config.yaml
n_layer: 19
d_model: 256
n_head: 2
n_kv_head: 2
head_dim: 128
d_mlp: 256
vocab_size: 5777
activation: "geglu"
norm: "rmsnorm"
norm_place: "pre"
norm_eps: 1e-05
positions: "rope"
rope_base: 53600.0
rope_fraction: 1.0
qk_norm: false
attn_scale: 0.0884
bias: "none"
tie_embeddings: true
parallel_block: false
init: "orth"
init_std_qkv: 0.0392
init_std_o: 0.0
init_std_up: 0.0392
init_std_down: 0.0
optimizer: "soap_variant"
lr: 0.00367
lr_mult_up: 0.644
beta1: 0.95
beta2: 0.95
lr_head: 0.0101
grad_clip: 0.5
warmup_steps: 200
schedule: "wsd"
decay_fraction: 0.674
decay_shape: "linear"
final_lr_fraction: 0.05
batch_tokens: [32768, 65536, 131072]
seq_len: 1024
doc_mask: true
train_tokens: 229100000
steps: 3560
dataset: "wikipedia_en"
Each number is 500 + 50 x the weight over its row's rms, rounded and kept within 0 to 999. Layers, rows and columns count from 0. Numbers have three digits each. The size before them is the row's rms in percent of the matrix's.

# layer 12 MLP down, 256x256, rms 0.172, rows 189-255, columns 0-127
099:567477484599543582433405465549498553395531411447462528454471564573510430479470506481507586345454451471476467539512505609560480588508528602543526472520524495496534479506528457441486546435591534553413533532522511549510522533532535516451505472603501504468435476510466566562469517562492533503503505489517461481533521505440584515500547403479336498494494610496449492478474462509524562475524
105:464449522461491521582467417521539515414480448588531516437532465476483514515505521493524476455466391471498554562476423462526559500443494519607528516439507489447551508483567587486581504494552501407504557537501484470499447510564536457388596414477484501393515455565514533528496523540492524508558495490482529452463577459530540573446495418540501444500546501515571400555502506421455463577546
096:512462616459514502481329469393561563542543503478545527505412508506453533508565492480487440494451499500554392537520396479492466417518557548523501461505532533493588533478458454510536536479479448484546567503416520525526485531435453513455456441504500446420533583449513466532437498375482431546528510540467497610524532539486494500420479550365564531456485510483488511513532572511518507508492
102:599514532467470482585480519511466482536447491507562518475601535505540442519531428510478503552504548555403509572563447464523397487610543555508572510486499538517585515518491487575455563566511548561561521466585560480473544494405495470496416439540450631445574614508497488509555473525469406506447553538405490427480498472451442505567454425508500418543532410535441571540486476518473517498565
102:462547470490508481473517469562483547558489534527493490476584598439459540525454552481468466512491448393487538585460612475548521575503548479386520450396598522546469524486407532529548497621515477525642469506552508466415417445593515508454472502435513567486522428500453470548525460478531491421540544515512443426506434470538563401490416503515493463526538458454568467517439462547464495513446
100:555604498466567482534485524512530576459446471564531476555544513520420506491448535509534614491505544446441596513572492455524554600533489472462527517536506531491443530589510537413452617496446546537527506546593506498448568575477575526443424452513452522488460488403593488552453575524526433494472536543632518465533540436506496508509509449525452430543521511464551518532397548495497451487422
104:500548513430537549469652456497547478422469599508514498551511494481515531594501482446446465476566506355490415520452486522470518582497531520540552515511508510455521373456460483495631556570553474518412531430448534544543501539514513533504611467498528386427547510511514447492452610568563527519429556585459451522440393536525477478483613484453434445436426515488440535461532455437490495517449
102:525409494469507537477553453552577523472470477563501587563538459532539541523539469506471477504464478432422538510488546507599590493493531574504529545460601603558537587558544519474561551469420448422466563489475450444462534571420533459442512489532498485533521454589545387533509452461502373524496561477498512520409510521490523411475621533468511526558467502537568465542487530565562459429451
094:505485517488552492490549387447567483463528524490360494526565500484463558518444580511505458492510436532443495488476570600538485459475592445476436617503479512500429457486530533560536484486422483423560476450447467557586521457531492549552497420491500461530516527472431485551524493495531464597592518460535574462482504437514563576532462442539466518530450506540449546629509496404535463589440
105:490514571476416557540462486482454484518487554464515443518459565546438527516505530590519476561544509447505637498537517580540550538519682511456499524561513479529510498477494446560471418522432481465467430536478469442516580572483363463525560501512517503434539473502463489560553518457522431441468449356580552542495557558536499401527460419481465459424503502525539497390519571474413384568567
102:475584522616473501525561396510417585603549568488585336541463459455533544492505494583461503471565449530471589502489399480510469453474470494513386494397490586570482452439475470449568527496483537470513466468442504539570523445533487490440483524468416398427477421472444538555555486507406486538541573469484587542491445490431485536517422487459516513509507535485517439502513512484530561539431
095:502546442476506508584501457454533455445418591550541582456467539410437449405474559495545523505558501438470495507480521549539608569478459470598521447539483442540591489540523507473560446565518607467532526504544414553525491533584427568454478497530506568485525453416526525426548456557493539509450500441539510414574479455471528476550514540458526528461432491461474468429547591520558484503440
102:540469492469475537461489492499524433447486512460479399446528516444527493519523524461487567464485461438522472426483506520410554548508571493567562431494567551480438442510530502542561425506496385480471589557507484434650447557426513487585507536491541478526482514580443561425465466506553518560511511564423488429487395462456510554507551419608513484416515455437557491516534561481479550535429
102:526452454497462486482485465442513627519479451468470562567512490515544485353538534468515491444492500518477478556508450481576559583504574596482457561510385516591495568529490455446464401491466373631421508495505579564399468523527479451531470510471458440562459537563456451484566453429525380574486573490562502442401460583473531477453486471611514560596572445450504445525505510450503487483498
100:502514498524548501458520519572489521403520498493506461525497451559437494527525358578495490473516376534457454567510509515414427509463511561474492516518502415513455512464463495516525495510416594506484527517411419483484474561451567435542429513384525381558494486631541498518399582484454468429447484563461532538551565412440509567567469539544585495523508585541610425489557496554617465447457
104:511570476543486523590528541457438515484486573509518493501496389523657462508488461514546479488498509508491480458569571554463518522444475438506447440501607532486448540570540505499541479520529525423454559464518437601522514453565551431519471501459525533489585459471504580415527529572398556454518515470474575461514598566457513577570481447504482514572577548447510453498514476411548503484419
096:541386474581483421519485501534538635550486539566495539508487495525426446488439420513485487503519481480565583536586469554580519479491524533497464546497462520568480545534433489560521463441501524414519467422478536529611507498455497478509466445540528531515470550431489523570589433480527451497575511412548494410515557478448486515516487439427622477598521395565516502543459454476529476553443
104:496483585523394584506508396478432499444566455450551529474451462492502400530418503482546513506460483560454499575425518519511478427593484432499522527475527435520509475468532423478602453496488546397466552554482507526514555512522461483510547510459413519493479471531560457500391593503511627541542519508528502528480537581481444485616419499443464385591579490439497483479483478588515370456506
093:484419438509513619557500578542572568540475518567563552486485491565505505489491498509564457509457530478462406509467501559535459483386439539571478441526404471310456504437506472561456530520421468569527468390488516534533423557506510499495570468575443441495519530532586496589441557547535516492485488477572454513527503471522515469527607519511444564491541497529497491552533414462539488492525
104:539570445464428547458550485498469514564468464428532481515541526601535513466469495473538477638561376431500563455505368544568382453475576524548464465385510465516446523484499534498537505528400486477484498445576514461518503547436533466412550533555529513497448409419488522513447480476537527490413574579564431518461561431524461566606463505471539525520615437449510459517503530541511553483541
093:519495452535538490483492478498562548561438496553641520453503548440548469372470382464530401378452512469477500435571507512514569536485380530548542494520489512450459470551479556463427551507573602588537549481466522436490413465454465542485516419472524488499493491497449453433444511503489548551526517493457445547547459476591427416585469535482519502489534482501370484541574482547576492473553
094:550544448454546465545382583476529488560454512554442473514573501513529529462513446557461501503553492496494462522499539549399478410468480459383501504499437401527517505405401447495417418541511506538502519597457478429476517496471490559511589547496534451467421469513483541513414535481490519526458475512411433481498492458475540506512515469461549464573541542520534493547455562452425430515427
098:493441559515568515540486394656532482472464508476357449488522496488575536608523558468550500424472438505504451551348548512428624375564466490507468498447526468532514535511528535492452523542495416498472406439529449479455573523488405480480583490533599504540482604615588445462469564542479508419437524516546523471481520458504454500515665485481447482564640447563499552566456499554549478524455
104:557530568519492551563582408588423495511514484471477480472507503638443536617566402402484568581616500440526529534523417379528460478499464568430531575501548432514425579509482404426464542491464489492563558594542500519463472472575523469581496542530446564606549472581546444448515533539571431429485435549518477507574562473420481473383507446514521443502544534588501489434462470432524529563512
095:411516557552548396409532538547514564437530457430449506516565571536522418382492555517460519523544475541472472492452551474468506616513488492512590472548552537490521515487440519492646488500582418493550499536516500526447476469508445419591507517526512546575566507472473475492528477538494419422562489510575498457505447501484548502474556563495382518509564495433490559494512486426534505524485
098:495503473589487450555522497597540507571406554538468517535466541567474535511519576505475489496526551455452545454475524482417596402475560549480467479621478575509478427539547554463431495512429504482473509490451479533446613492368586569574381541470493481460442555574408522581575451507644504559503449509469545493514585576456533431530506553520459490443464499443529508446450528543543401470545
104:519479551508413490424526570468575535451486414514607426463565455564572528540504497560473489532504530449515479432434605532538460473582491499342541416527523423459430510505564522503540571549504480553436564457504497555528555497555370511529529460556464550477606508499531442439538424509520396538582512508423514515462515535479536508501519407486469482492402409524532443504502571559534515498515
094:434457468506586522510483552565544533431414506534503546487493498410477518474389449437422531520520427509476506569476495538563502455566498606498427495354502426472507555492512534390571482447391430551519423473522510540555495498499510524528448393507430351497396526592467527543469489460579512527491434598619569450445484474457491471456569507501577551524454406581577524526507533508498498467498
101:574487474493500517435473497487423600457457452473433549459435540483458478444465545506521349540520460449467524549601472469510568517542518467541432528575505528568426437508510550476551403580511467487528434444524541495548509488452467457496385485480530528502447505533586464506539442476553500462549536509553530471418521464455552455450534497498522427500449394484553503555496586435508506566596
103:449528410475457434494569468531495493456458491571471481603436478418459485482447587541506610458445467468523594561412490561547462492617574450520499548458497492583399502546521554496457487438455437559496554571464490460395501476486534514484545469563405603526482537547592484521539476497577424563528568503447512476446482470594442539445556427451458466539519538514569507506554494550487501580412
100:489501486557529419495473489533458509540453446490430460585504530591444480425436527464492508562492479480493590443424428502472388421508387456574515415429552441489448482546426595548563532512554397532453598542508462486469467475539477423489502393551537526485472538499418496465480375542499383511512517481446495568462427543430555555470518487548498511504411524526506479516560598531547504556466
100:527497533480470572533479585540544588497440508652598436485435532494508632533494493503383478521492480506523527470498546475388485369529526622478462458422465513455540451506442464394502481511541491500488499421438510508578528519526573526563536379503515536523531486479565518433477531470452503464503565459512483551542527570572473536454521482593535520568485489525451478448499471491422598535446
094:532455480405475567494544465588444478512534507551455515486608457534477481440495516534510549487491510457530491487479551531503560514498444492464432449512566533478519469487544442551461472577481540606425470540496464499422510463537386457484509543456443440513519545468547421443479502475454497606468475466500543517512477481438475552537551435571416534496519506448487545503531536512555411490630
097:535572585482450520573433571500458542531562445521500525525575460499492445435538518527497454443436554505601522579568478504603573463562546560581485464591543533430565517484478407479542569460570448435435557546469541572471473502460544443484474556478510450464547483438540493481484413509584518436563462550557538532509504469476480471588496514553432414532412474500449471430535484488573465522517
099:562598509497466514478514460532541441510503503517428522600490516544412461473507469445592464408553545496470468488547503469452500479504519466542579587396527488501560431519451471451534536559529495489466548490532567563521478454485422532512538481537513504476456485526554459511487437475524433563516461453467423600632504573393500457457501546546539492473563412561447472513558583535513526493524
103:561512509508561506403482540545489612430498500501475566512525450525489450551425480482528556538389570527496547528530491535639632487499486563544573502551519490568455594487453485540552568422405489497530464521570451438413495547470511514521465659475439548483490456519465482512514499462566392535572451445551477492572475474418538587525427525521468507494439444540548489522433646481421460544529
107:546532414510457488501446511550505570489549498537530478545521502551539462506564539426526373513497660424490485390525568474524494464517496471507560524509542517438490536461531474476529501353547546450515529572434545467504613425447547562512492458559474467474442467474471449511563490418463481484477483475523519425418514573568493517491428488483526530598377412538497538415443515458477447486437
100:499513543484512405526577457476486527564478505576563483452516593577475555356471451508458538533575578504449511542521534501514564506482478505453499467472549536578431425536502591528396454541446519525464581659471402519477556562475554467454508325494458490456616456498506389533544497484546495515605423456584486333486456490556447477546513315502517518451439520512546489507504483532517474449361
100:534536545490506462562480457474551471571493470559447474458459504499527449590553507473420571519542482380489487476540464560442459469458479446578443510567480488545464416483346449579531539543557518540578519492504519434544490480461458545469648467515437485571478494581522509515464529594583470467462376516446561523442617552539534496548495493530513587492485476559529460584531410558468439579389
100:504504472465486435476461492487544471462530515419533615474465409578518425426394538487491382591495516514513460510480417500452504553468534499474526485464499552494527505542464441533524485463477428527606456503504402458526452465379525506450477507401444475537477528472496607573428472607522423548524440568583587550530505461550536581396507487462444520553443490442477505579517589532554463482522
093:546432446586521549560474473513487529428501478442536503527438537546486483472511531506584529539479514566519528465409376472593504455538464534431429441516357511528498522486456559534592538511523461560450439491440587558375465467441468510458476465544537475533576426445532469506536435551534552404563486515527527533476431504526625481508484497436530531519508507462517530529543493506447508459474
098:507532453477502519529426487592549499550577529570477582383440557555486482434492597460449460554497450590507481463563598469455485504494397578586425541502451475437480473468513445470524458486531489489447473523453478592411491587435485453498508462593584512534564467460505504630509580531496476426514490528513509498529516464401505402441488515464539504479602499426564470502475494394556515468542
101:509512430502522396498459534491520519396467482475508480533611526487461513498474448618657509552506497475518470433511487504466491477489507419487572509406502511527537439489573448494495438473532445482496557506650542529513526491484497481515432385461506573468509477523532451546516521487482578623504446526367635585514408488506558409558433574541526381501516523482388539515541524506509525502514
098:469467493509553442550444475495563475497504537536482542438527509500505470408504433526500582446466554462475484519503506543485471587520522506598562563547475522524478524465482580480419441547567562492479429609530523539500516462586619385480484408506516435524574589505511485591463496522510495461558488551519414499554481516456508513460480604522367567602476472456633519551517497593429468537570
098:459475410541480504527508458497539532603422527521536438485470477553495425532444454443470514439530496562388514494537556468509571516526572559499493587435464462529453519471437413507528512566557442452499522490438446517522528549447510520583510554489533518480543485454514580544435550447514527477512552533435567518453408457540450506494492550555596554447456413487481443504550549494451567355482
094:472495479482488443608451482450486614499515465461551511485464472503459525542537508491543563427482466515411510543657556439516478546443538525508472523513379416466443499577431499550559496563495564450518467458439526557419587546461549465534478575494505443490582498532568497435450493543447519465550548503499421459442506506495498535501598445480512530446470567467448478557615469538500491594491
096:517573577498457523469523494519553467477563596521437496506508417593582528560543459540499501627487458449423488446534544535475483606492536586556470441458540545567526447551506462594505549456511501409612454486580503531517539520494578526477552422393432459502353525554489443496640450433566488464494561451577463466466525541484535496502519481510562493454499506442497517594462534536531489444501
096:521605541517438484499565470556384557451498468506505517514401495545450430404518479549474520506477489534478588483548581489442419582491535565478535454467453387464421429532496473522497507415490453452488462473461493469528482489467563488429538409464435488486513463471490564505440421559502490476440485494559542536523359396605536599504551464495516533497611485554534577474535459480463460449509
093:476584437539555478566496545459344591493462459450382484581529489566489495534517559486501545463506498560397562460479469551469571443444506587464479542478462463438465450495482581484442446520521562444510579460485444466522467445593504482575488559458438566488513523544406605539511572573517479402477558542514580552512444531522553600530386506512469489476515458451533492609464575446465578474508
098:497516518574642435536637533496502609527557514510499497443459484560448506468557482476424491503416490544535483471498533481573419511469478480442431466449551541529582478464506440493450345506530547550540473491499407445526421559586414415532493488540564514543570525459495493436553497465534505492407459554620504405535534499546472596401429528441526451527428568530559497511505440611513578538496
106:487468518551540465543480462471538471515468480498479541544464514402565457612545461513552468471489491510546533448538487567442579457528515396528470491424499487413465499399535568524527506449499523418507506483482602511478464517542476484564523397502500486533511471545504598544588400443561458505521481474481519436508456567484486535575516508445494534410536506550535588441517451549508470510600
104:561451567463478441506568472523518535552404507526506434594482493474514474485486521541499482409475537360535502589490531499519520409488425517585427421531496508584488578467508480476540526553527466484482508462527496550514530511518472554474390471456505591488550517446550376525506465430503453573451441475437426429506466551433573439550576469569480488431549562459464464489439482544591549532578
097:395503505465412496471485385435493591531518458518455403489454596519552523574531557461474436452466512515521449503476603481524496457501485487512448502548474419571494531490500492534585523586522569471486458503527454531513554547504471527506438452484400403496605527557551563540516603358480545551511492452562432457524444585481531470509503487541438502447486518558562471512521514494520515488504
105:465449460474505453523524420559523503480414365388478508456491519575450532438486457619504523504494481509485496524555513542476571547464513441517472578491501536603537509536473549518408508505478479518376455602415588457583471544479523476501427501358539605557443388442530551475522490516614488520520476550429493493430522485505486549492472555510591533460581613530437457554357512445587453492518
101:446446481560466574538513459552517445478511406524470458529570419422382490481492569549542408440447526574467524500523455472494609525391531547441492461455498440545549468526429511537407517472533573518512557572489475467473459466477471456469497501552527473504508591532500561461529468473583467466404572570576501466508429489409535466582534495536497355480518426494438500539464500550545457552579
097:519504449467556501466602544606515481470464520590518468478484461438485521579448595490552550413522504593461434492507541530493508472551513535491553462427620589506444532475572564519501460495451449453516542431502550384474387565460580519522524554488495507466477529551494546488492529583447555523561535483472541533447477416489474484483523425534563457429511499478522477432581438577532466514443
100:505450528439512533507620472439455490407599502473544496508560441489512503372524554450528464465516499383541473555464498514474523431545521543564468470596554584527421579516449478507528556495438545488484589492598554518462515496442503493514503544491535455478442506469546507613486486453504497548489432604545574449472625481627509508533416463415534528514454412526480567409544523505470444457561
093:426498508423506545577467513463457471491530470522455497479478373600526576515448482505557409524496480521514445601518521445559383540423518502524480487480458514565511475586474410481525497550566563487544448498447548603544527549515413504614522548484448508473441475510442587492425425407498495486433561477466570491553367525513511444487413475482542479485539555470539561436544476461459478512589
101:540608486525473556477469524504510566506550549476458448444443553429507493483499461434565487430534501526580424451523567481510482567480500567510561453505460493432511546560489636392497479471542490630486485538411530625478512570524488466460501571484520546468483421475512500443463536396520442519508491516427594513454510596572472465511543452602515464442410518517520312478456487470492467381476
103:391508547453481520530464553560513444538524524444489491560537433527503475469445512471582496492481425462510436549503407535552434589459519445479444514436492515538580444580478447440571534559464489530611522374560491435479468517451563471546530522432483529501495522477390561463485522560492497536489484406490530505519609584471440442504433412440553492530548481460504476541467454491460457539481
106:483575540486451469593529461488478567459552505414498529489439516443482553470482577550437500501458350447533543480464462372461520509458528567579518517513382558558536528544543444488468499598469451602517484540570611536401509585449553472433529514485499443524448507484497464543562576520511497538569592460391546452520510489498528498453596533551448469517590520437559518482453439528471508490437
103:521504506520506466546516518485504594519499542562475488421579509552479443528599443469547501507595479532463495476500504486513515485537517539444517503511454459406501475520572485525516569492532490356566472463517459583514501343529497445479569595444492497534565472376471523467506498614464534472462600501553541530528492532526454522366505538536357605539553531485523503481581413392469409509430
097:494537500431452546495405502611525389537407491477545532510550583475578551473596473478531438449465544438462554503517550458595549517478552457481433452546512586437441523530517565549555560492505488455526466472486459550446495427428473484465517520536497535495500550466526403453466571540482515474629525471520496574513609420456526499379572546437537515521486419486438536525426467406422506523381
100:507615506482528418477472518477496468527536505484577473454566538456422496564628468481429519489433552491464435537498468434486560414488517399487543470578558565497507465489518451483434464532453475503506473550473544453443601539581541430547488396502495438492406579510488455566513415541443460534483486527470511594551496475549476480542420535566573462633455489549549554544532437505494516508476
100:511545483573431491556530606534404555501483550414446435528589521446490483515525469470526496549555482507472485498500410547507497536476433373460522529507463495512488512485510560517611534510519517522435480428566391498543428520490479424443489637490445519461454572435591536517544518463522427565513482471544425502538503556663467566533484617474505603528440467520537522560531478565547454505402
099:479510455544456497464439546543492518571486530511540557542524544535503515469544560528615530565506515497517412375511472454458460521505529518415460527458537428504519461561492476430497517528639506435448505511519534552476496457547474532501447591445445420502585456514452518444511584496495423498612553569504452484520439535502548532484551519595495546504484526511514506521531523496541540502553
101:482435400494486528443493439577551557406536465563474477458520463557594609566529512397542575393515541443531468491467479529484517530493500460504575528457511552510523472519527460539521485423560481417477586594526503475496501468490527499472467502479569465464515522422507529507454513505483680501546476523393466501469443450614507418589435562418550507467497513521449469582475528572447544453547